{
  "head_dim": 64,
  "norm": "layernorm",
  "norm_place": "pre",
  "qk_norm": false,
  "attn_scale": 0.125,
  "warmup_steps": 329,
  "decay_fraction": 0.677
}
Each number is 128 + 24 x the weight over its row's rms, rounded and kept within 0 to 255. Layers, rows and columns count from 0. The size above them is the row's rms in percent of the matrix's.

# layer 20 MLP down (transposed), 512x128, rms 0.126, rows 231-255, columns 64-127
size [ 92  92 106  98  92  93 102  95  96  99 102  92  97 100 105  99  90  96 103 102 104  84  89  95  98]
[[144 140 158 137 118 126 137 141 132 136 111  99  75 185 119 134 136 136 147  90 143  88  97 117 119 154 131 114  98 137 150 129 147 139 117  89 141 141 173 122 144 141 130  71 161  82 157 148 116 106 121 197 123 120 112 151 140 145 118 105 142 129 158 148]
 [110 148 163 155  85  94 141 148 172 140 148 124 118 135 169 102 151 166 149 161 116  91 136  90  95 108 161 120 114 130  71 128 130 127 139 157 119 121 139 128 120 102 142 128 149 105 109 131 108 119 138 118 157 160 116 167 100 112 122 144 143 121  92 146]
 [169  65 126 131 132 126 111  97 110  91 144 127  86 125 134 127 113 101 142 147 126 109 160 131 144 118 132 140 117  78 149 132 158 123 120 142 107  96 108 164 147 135 128 172 161 134 158 180 152 125 138 117 120 129 132 153 108 123 117 122 152 117 111 121]
 [146 129 122 118 130 117 121 139 116 128 103 146 116 161 116 142 135 148 108 100 151 149  76 120 139 118 139 132 132 152 121  78 151 130 152 102  61 156 154  99  76 146 107 157 156 143 139  83 185 160 126 140 131 114 115 120 138 126 153 150 167  89 137 157]
 [117 145 129 122 160 109 122 146 145 192 155 127 129 134 155 136 132 136 151 122 154 130 102 174 162 104 118 146 128 111 162 116  70 128 147 131 143 135 137 144  97 135  98 117 127 145 191 146 133 110 105 122 142 135 112 165 152 139 127 134  80 130 159  92]
 [ 85 146 113 139  96 132 162 135 150 119 166 146 100 157 118 176 142 140 118  80 139 172 115  97 169 128 115  97  82 154 122 103 126 141 121 126  99 172 144 168 107 103 137  97 128 145 121 140 200 158 124 134 141 149 124 111 114 114  61 125 123 119 168 110]
 [135 127 132  94  89 129 106  95 159  90 102 120 136 117 150 125 133  98 142 148 153  98 147 135 127 197 132 145 137  83 112 114 147  89 135 176 119 139 139 109 122 173 112  83  93 121 174 124 126  78 138 132 121 173 129 142 165 138 134  81 110 132 169 108]
 [140 126 160 125 129 145 151 133 101 136 128 134 103 192 149 148 123 142 121 157 122 102 117  99 121 114 123 123 181 126  91 161 143  97 131 152 119 120 158 168 114 104  83 131 117  84 119 126 111 148 124 137 102 141  77 123 129 106 120  75 122 170 142 157]
 [147 178 124 148 133 153 160 141 134 133 122 114 168 109 136  93 144 137 122 124 139 111 152 145 124 133 130 109  99 116 111 137 145 137 145 138 181 145 137 162 127  59 138 138 114 102 129 129 121 133 103 133 139  92 144  93 127 128 154 160 124  92 101 158]
 [119 154 129 127 130 141 168 108 117 138 131 140 156 140 107 126 135 142 129 114 148  93 159 107 145  91  98 129 131 124 136 132 126 135 161  92 127 139  77 169 137  95 103 136 138 145 103 130 158 134 137 142 132  85  93 132 125 144  68 130 137 135 135 106]
 [126 125 140  84 174 128 108 123 112 155 115 132  98 105 140 104 153 137 111 174 116 115 106 169  92 154 128 126 127 111 101 139 106 133 118 137 105 135 188 154 130 166 120 152 108 157 112  97 118 127  89 126  84 142 146 114 149 108 127 128 139 136 123 161]
 [126 155 132 128 131 109 141  94 128 134 132 126  98 125 135 109 141  72 174 163  95 151 112 144 131 171 124  87 108 132 152 161 114 107 161 132 141 118 114 158 121 100 162 137 144 124 103 109 123 103 128 150 116 147  69 151 168 150 132 103 107 169 145 136]
 [ 84 140 111 168 182 101 138 138 132 159 122 146 130 140 148  80 175 157 135 145 132 124 142 131 159 121 139 165 119 127  99 112 143  83 138 117 110 154 101 121 134 133 158 142 112 138  78 104 147 113 169 119 120 141 151 128 122 124 127 133 113 159 182 144]
 [150 123 101 134 124 151 126 159 121 111 136 169 145  68 137  73 150 137 151  99  89 127 114  98 136 116 123 129 127 146 127 142 124 175 152 148 144 110 142 105 201 138 125 116 130 148 135 101 136 116 131 128  87 139 139 142 137 120 107 113 132 136  91 126]
 [150 169  92 159 106 112 124 142 102  97 142 131 155 158 114 102  94 129 148  98 111 144  94 143  99 102 110 106 110 127 103 135 151  92 101 111 143 166 138 111  83 131 154  98 151 151 163 127 113 123 150 113 163  89 101 126 133 102 151 101 134 141 121 114]
 [155 145 110 162 159 141 104 140 116 122 127 145 142 108 111 165  98 136  95 135 100 101 159 120 110 141 149 141 143 111 136 116 156 112 113  96 121 129 122 154 121 176 147 125 129 138 185 115  75 121  96  94 148 142 110 138 116 102 125 129  89 121 120 171]
 [114 167 123 144 104  93 101 140 126 150 140 130 134 143  94 143  99 147 158 148 108 165 144 122 117 179 138 121 139  93 168 130  93 105 134  90 149  95 160 177 112 134 125 121 171 122 110 129 163 112 134 170 131 123  98 125 127 139 127 117  97 135 117 118]
 [137 113 111 134 126 148 115  92 120 168  89 111  72  82 131 120 138 132 119 121 131 100 122 124 136 111 116 154 125 115 183 180 148 136 168 146 123 105 117 111 160 164 122 149 142 140 121 143 149 143 163 113 100  91 177 110 152 100 152 123 148  61 106 151]
 [129 155 109 116 103 114 139 153 134 140 119 113 136  99 114  79  90  99  82 120 113 149 152 112 161 146 112 131 121 160 132 150 142 136  98 129 146 174  99 155 166 137 121 145 112 141  99 146 102 149 138 137 145 189 144 114 129 119 103 122  74 176 159 124]
 [118 153 130 100  92 144 125 148 151 112 145 119 111 169 153 119 126 127  98 148 100 136 119 139 120  99 143 101 133 124 159 148 157 139 121 168 125 102 107 112 121 108 143 148 151 143 120 125 130 147 123 152  85 111  91 147 190 105 127 171 137 101  99 100]
 [112 106 145 120  89 137 108 138  98 142 144  98 128 107 120 134 109 144  92 126 139  99 135 136 104 143 145 130 107 135 136 140 144 100 135 114  94 111 130 125 121 134 126 115 119 208 128 161 155 139 147  95 121 147 127 113 142 135 156 135 174 125 142  98]
 [120 135 131 120 148 193 132 127 119 127 152 136 138 112 142 142 115 115  81 158 131 171 127 135 158 128 126 134 110 115 130 140 116 169 140 127 107 147 136 166 127 101  96 154 118  47 112  80 110 131 124  73 171 102 144 104 121 112 105 135 144 157 173 119]
 [164 138 140 119 136 141 103 103 145 119 124 120 156 134  81 135 152 124 115  99 126 164 115 142 118 139 100 153 140 130 143 148 130 103 130 131 138 119 121  88 172 108 147 160 124 103 131 122 170 136 119 119 188 170 155 128 124 142 114  89  97 134 123 120]
 [116 164 161  87 149 124 105 187 171  90 117 124 148 139  93 128 128 159 142  94  94 145  88  98 182 162 113 113 136 149 137 136 145 138 106 102 109  89 152 160 142 116 115 146 115 112  92 141 112 114 132 124 134 119 146  73 150 128  97  95 141 142 105 127]
 [144  91 123 126 135 129 168 104 150 116 170 121  95 133  89 143 169  95 152 135 112 124 108 110 153 127 126 101 125 107  81 119 136 110 137 151 148 149 139 106 134 160 127 104 100 118 130  94 143 126 153 130 103 127 128 112 139 132 158  85  99 110 145 180]]
# layer 20 MLP up, 512x128, rms 0.125, rows 232-255, columns 64-127
size [ 99 101 101  96 102 102 100  99  99  98  97  96 100  98 100  96  99 105 104 100  90  96 101 100]
[[181 116 126 100 139 137 124  98 167 104 142 176 144 137 135 126 120 129 124 115  79 116 134 138 132  99  99 119 108 120 198 142 150 105 137  87  98 135 144 116 126  91 156  97 107 135 158 132 103 134 154 126 113 107 149  87 154 119 126 158 123 141 112 144]
 [122 139 132 152 108 119 114  95 120 146 174 121 133  89 105 116 159 115 109  97 117 130  94 128 150 146 150 103 143 134 141 126 102 159 147 170 149 116 153 110  61 130 115  98 139 168 125 166 117 151 131  83 122 127 183 129  94 135 133 131 139  80 140 156]
 [130 131 159 100 107 123 121 153 143 121 152 158 121 134 131 141  96 117 116 134 148 119 157 117 140 154 146 125  91 100 147 121  93 127 163 107 128 148 146  98 120 117 131 127 102 136 156 162 128 139 139  95 177 123 129 122 131 141 128 106 108 111 115 115]
 [184 100 122  93  86 159 144 135 169  95 141 136 128 103 125 135 135 116 117 107 122  93 163  82 123 105 148 114 124 148 114 148 121 145 120 128 121 147 143  93 140 132 119 165 132 119  58 125  88 134 136 129 155 104 121  86 141 143 129  97 159 134 112 168]
 [127 142  83 125 144 149  90 120 150 128 128 162 143  82  94 103 108 133 135 139 199 140 150 128 145 135 122 103  93 127 125 166 130 113 181 132 130 157 122 143  84 111 137 112 178 121 133 134 140 114 139 124 116 124 119 108 176 155 139  74 129 122  98 105]
 [152 145 145 115 173  90 109  98 154 124 157 157 123 106 111 117 160 172 110 151 117 159 126 105 167  99 131 168 109 148 118 153 127 151 154 119 100  73 117 147  98 135 115 139 117 126 165 144 124 130 116 121 124  61 140  79 145 118 168 101 139  72 122 130]
 [140 133 152 121 175 123 119 137 169 121 139 111 130  88 129 121 139 128 118 132  92 166 130 142 118 133  97 141 140 123 143 105 113 124 175 108 102  99 158  99 150 140 141 158 115 162 127 166 130  89 117 122 122 142 172 127 151  88 150  83 138 107 108 136]
 [114 103 132 133 131 137 128 121  92 131 105 135 169 122 102 137  73 102 143 125 104 138 148 120 128 147 148 158  89 143 138 149 114 113 138 143 137 135 127  84 133 126 120 111 126 105 132  84  85 173 133 130  82 130 178 113 124 164 125 129 104 150 144 105]
 [168 112 125 121 165 148 126 124 164 122 131 136 128  93 139 129 132 110 107 153 139 125 141 119 106 157 157  76 148 143 140 170 141 160 126 155 126 118 170 144 102 116 129 107 136 100 110 140 156 107 125 111  91 152 129 129 153 152 130 125 139 119 104 147]
 [138 113 140 155  82 144 103 130 142 117 130 166 118 138 112 139 140 132 100  71 158 158 110 116 129 102 143 103 146 132 172 132 136 111 145 117 103 143 101 155 105 154 117 101 126 137 138 135 103 159 123  99 178 136 158 107 109 136 134  98 140  84 127 133]
 [141 137 134 148 144 138  87 101 156 135 126 132 150 121 154 121 140 133  88 161 115 103 123 131 161 167 117 154 146  82 114 142  84 117 131 120  87 145 131 148 135 124 115 147 153  74 169 119 133 103 136 115 121 156 127 123 128 116  93 129 134 130  95 149]
 [137 146 114 126  77 128 138 129 138 185 106 150 155 130 109 121 148 106  84 143  86  92 107 104 122 119 136 148 150 127 124 132 150 118 150 171 126 112 121 121 137 112 126 110 136 119 126 115 143  99 100 121 181 147 164 127 127 134 121 116 101 113 102 138]
 [114 123  93 102 211 101 105 112 141 153  99 136 166 111 122 123 128 118 159 101 146 133 145 130 143 133 123 136 110 113 139 134  95 127 126 119 113 123 159 143 150  92 115 103 119 140 146 168 115 147 139  85 103  97 137 138 106  98 133 136 160 123 144 118]
 [126  97 124 146 150 152 128 131 129 112 136 118 108  70 106 121  61  96 122 131  89 115 130  91 128 129 157 151 137 101 162 154 113 128 117 170 112 123 149 151 134 129 121 174 159 138 174 164 119 105 128 108 122 122 135 123 145 108 122 132 134 124 125 132]
 [132 119 130 124 167 141 117  98 138 136 101 117 115  99 126  68 123 154 119 131 109 145 137 154 136 132 116 133  83 110 185 110 127 106 157  82 121 133 117 108 132 125 164 146 123 153 114 139 128 144 112  71 169 113 166  92  84 142 146 134 105 172 141  92]
 [183 136 109 156 169 135 113 133 156 127  99 133 126  73 137 183 181 139 115 102 137 117 151 107 107  98 101 112 141 157 126 144 139 122 136 135 144 119 153  97  88  97 116 150  92 139 116 135 105 102  99 132  99  92 133 106 132 125 148 113 112 114 106 148]
 [115 143  94 122 118 130 108 118 124 134  93 163 129 129 143 153 138 139 130 100 118 151 146 161 155 116 137  77 114 109 129 134  47 105 105 159 145 100 113 104 120 127 122 144 117 165 128  98 122 121  91 125 121  94 150  81 131 147 136 129 123  97 100 136]
 [103 118  93 128 112 177  90 120 169 145 117 169 134 129 147  84 107 118 145 121 161 152 176 173 113 106  96 115 115 166 119 125 114 149 138 114 152 132 117 135  76  94 153  97  88 180 167 155 119 107 118 104  84 144 139 118 161 158 114 130  76  76 151 133]
 [163 107 159 148 100 126 116 167 108 109 106 179 128  95 114 105  88 120 143  86 140 128 152 147 160 128  82 109  96 151 169 136  93 123 133 140 133 153 140  91 110  99 107 124 139 101 152 154 105 116 117 110 115 142 152 152 123 188 116 133 138  87 149 157]
 [149 126  97 149 123 101 105 115 154 126  76 120 101 106 116 126 125  90 144 111 119 131 141 117 122 103  93 147 129 100 169 181 130 107 106 131 157 127 133 138 136 125 180 151 138 107 147 121 138 101 127 108 147 120 144 116  98 143  97  96  92 121 133 125]
 [129 102 146 112 100  87 126  93 142 137 126 122 129 116 131 156 143 120 130  93 128 126 134 121 122 151 145  99 167 122  97 128 128  96 119 118 134 105 186  74 133 123  86 124 117 167 141 176 134 115 109 129  74 117 123 125 153  99 118 111 100 123  83 146]
 [121  94  93 142 142 133 151 116 158 135 138 141  90 114 153 112  75 164 109 157  96  98 157 102  68 127 140 156 100  75 126 123 117 137 153 146 109 106 116 130 157 151 144 117 135 126 126 131  99 121 100 174 112 132 140 143  90 122  99 144 135  88 147 138]
 [140 131  84 108 130 103 133 104 132 139 116 122 131  94  97 128 152 114 119 118 140 140 137 155  90 143 133 122 100 142 118 117 142 115 173 174 150 172 168  98 101 163 154  92 126 135 166 121 121 131 123 133 118 163 129 169 118 120  99  90 151  97 158 202]
 [119  84 134 140 147 144 148 130 160 125 131 165 156 117 137 108 110 167 124 145 119 136 146 109 126 141 129 121 104 144 156 163 130 127 113 113 119 162 109 120 146 129 186  94 152 126 172 129 137 148  85 123 127 149 129 140 126 166 127 143 106 111 114 106]]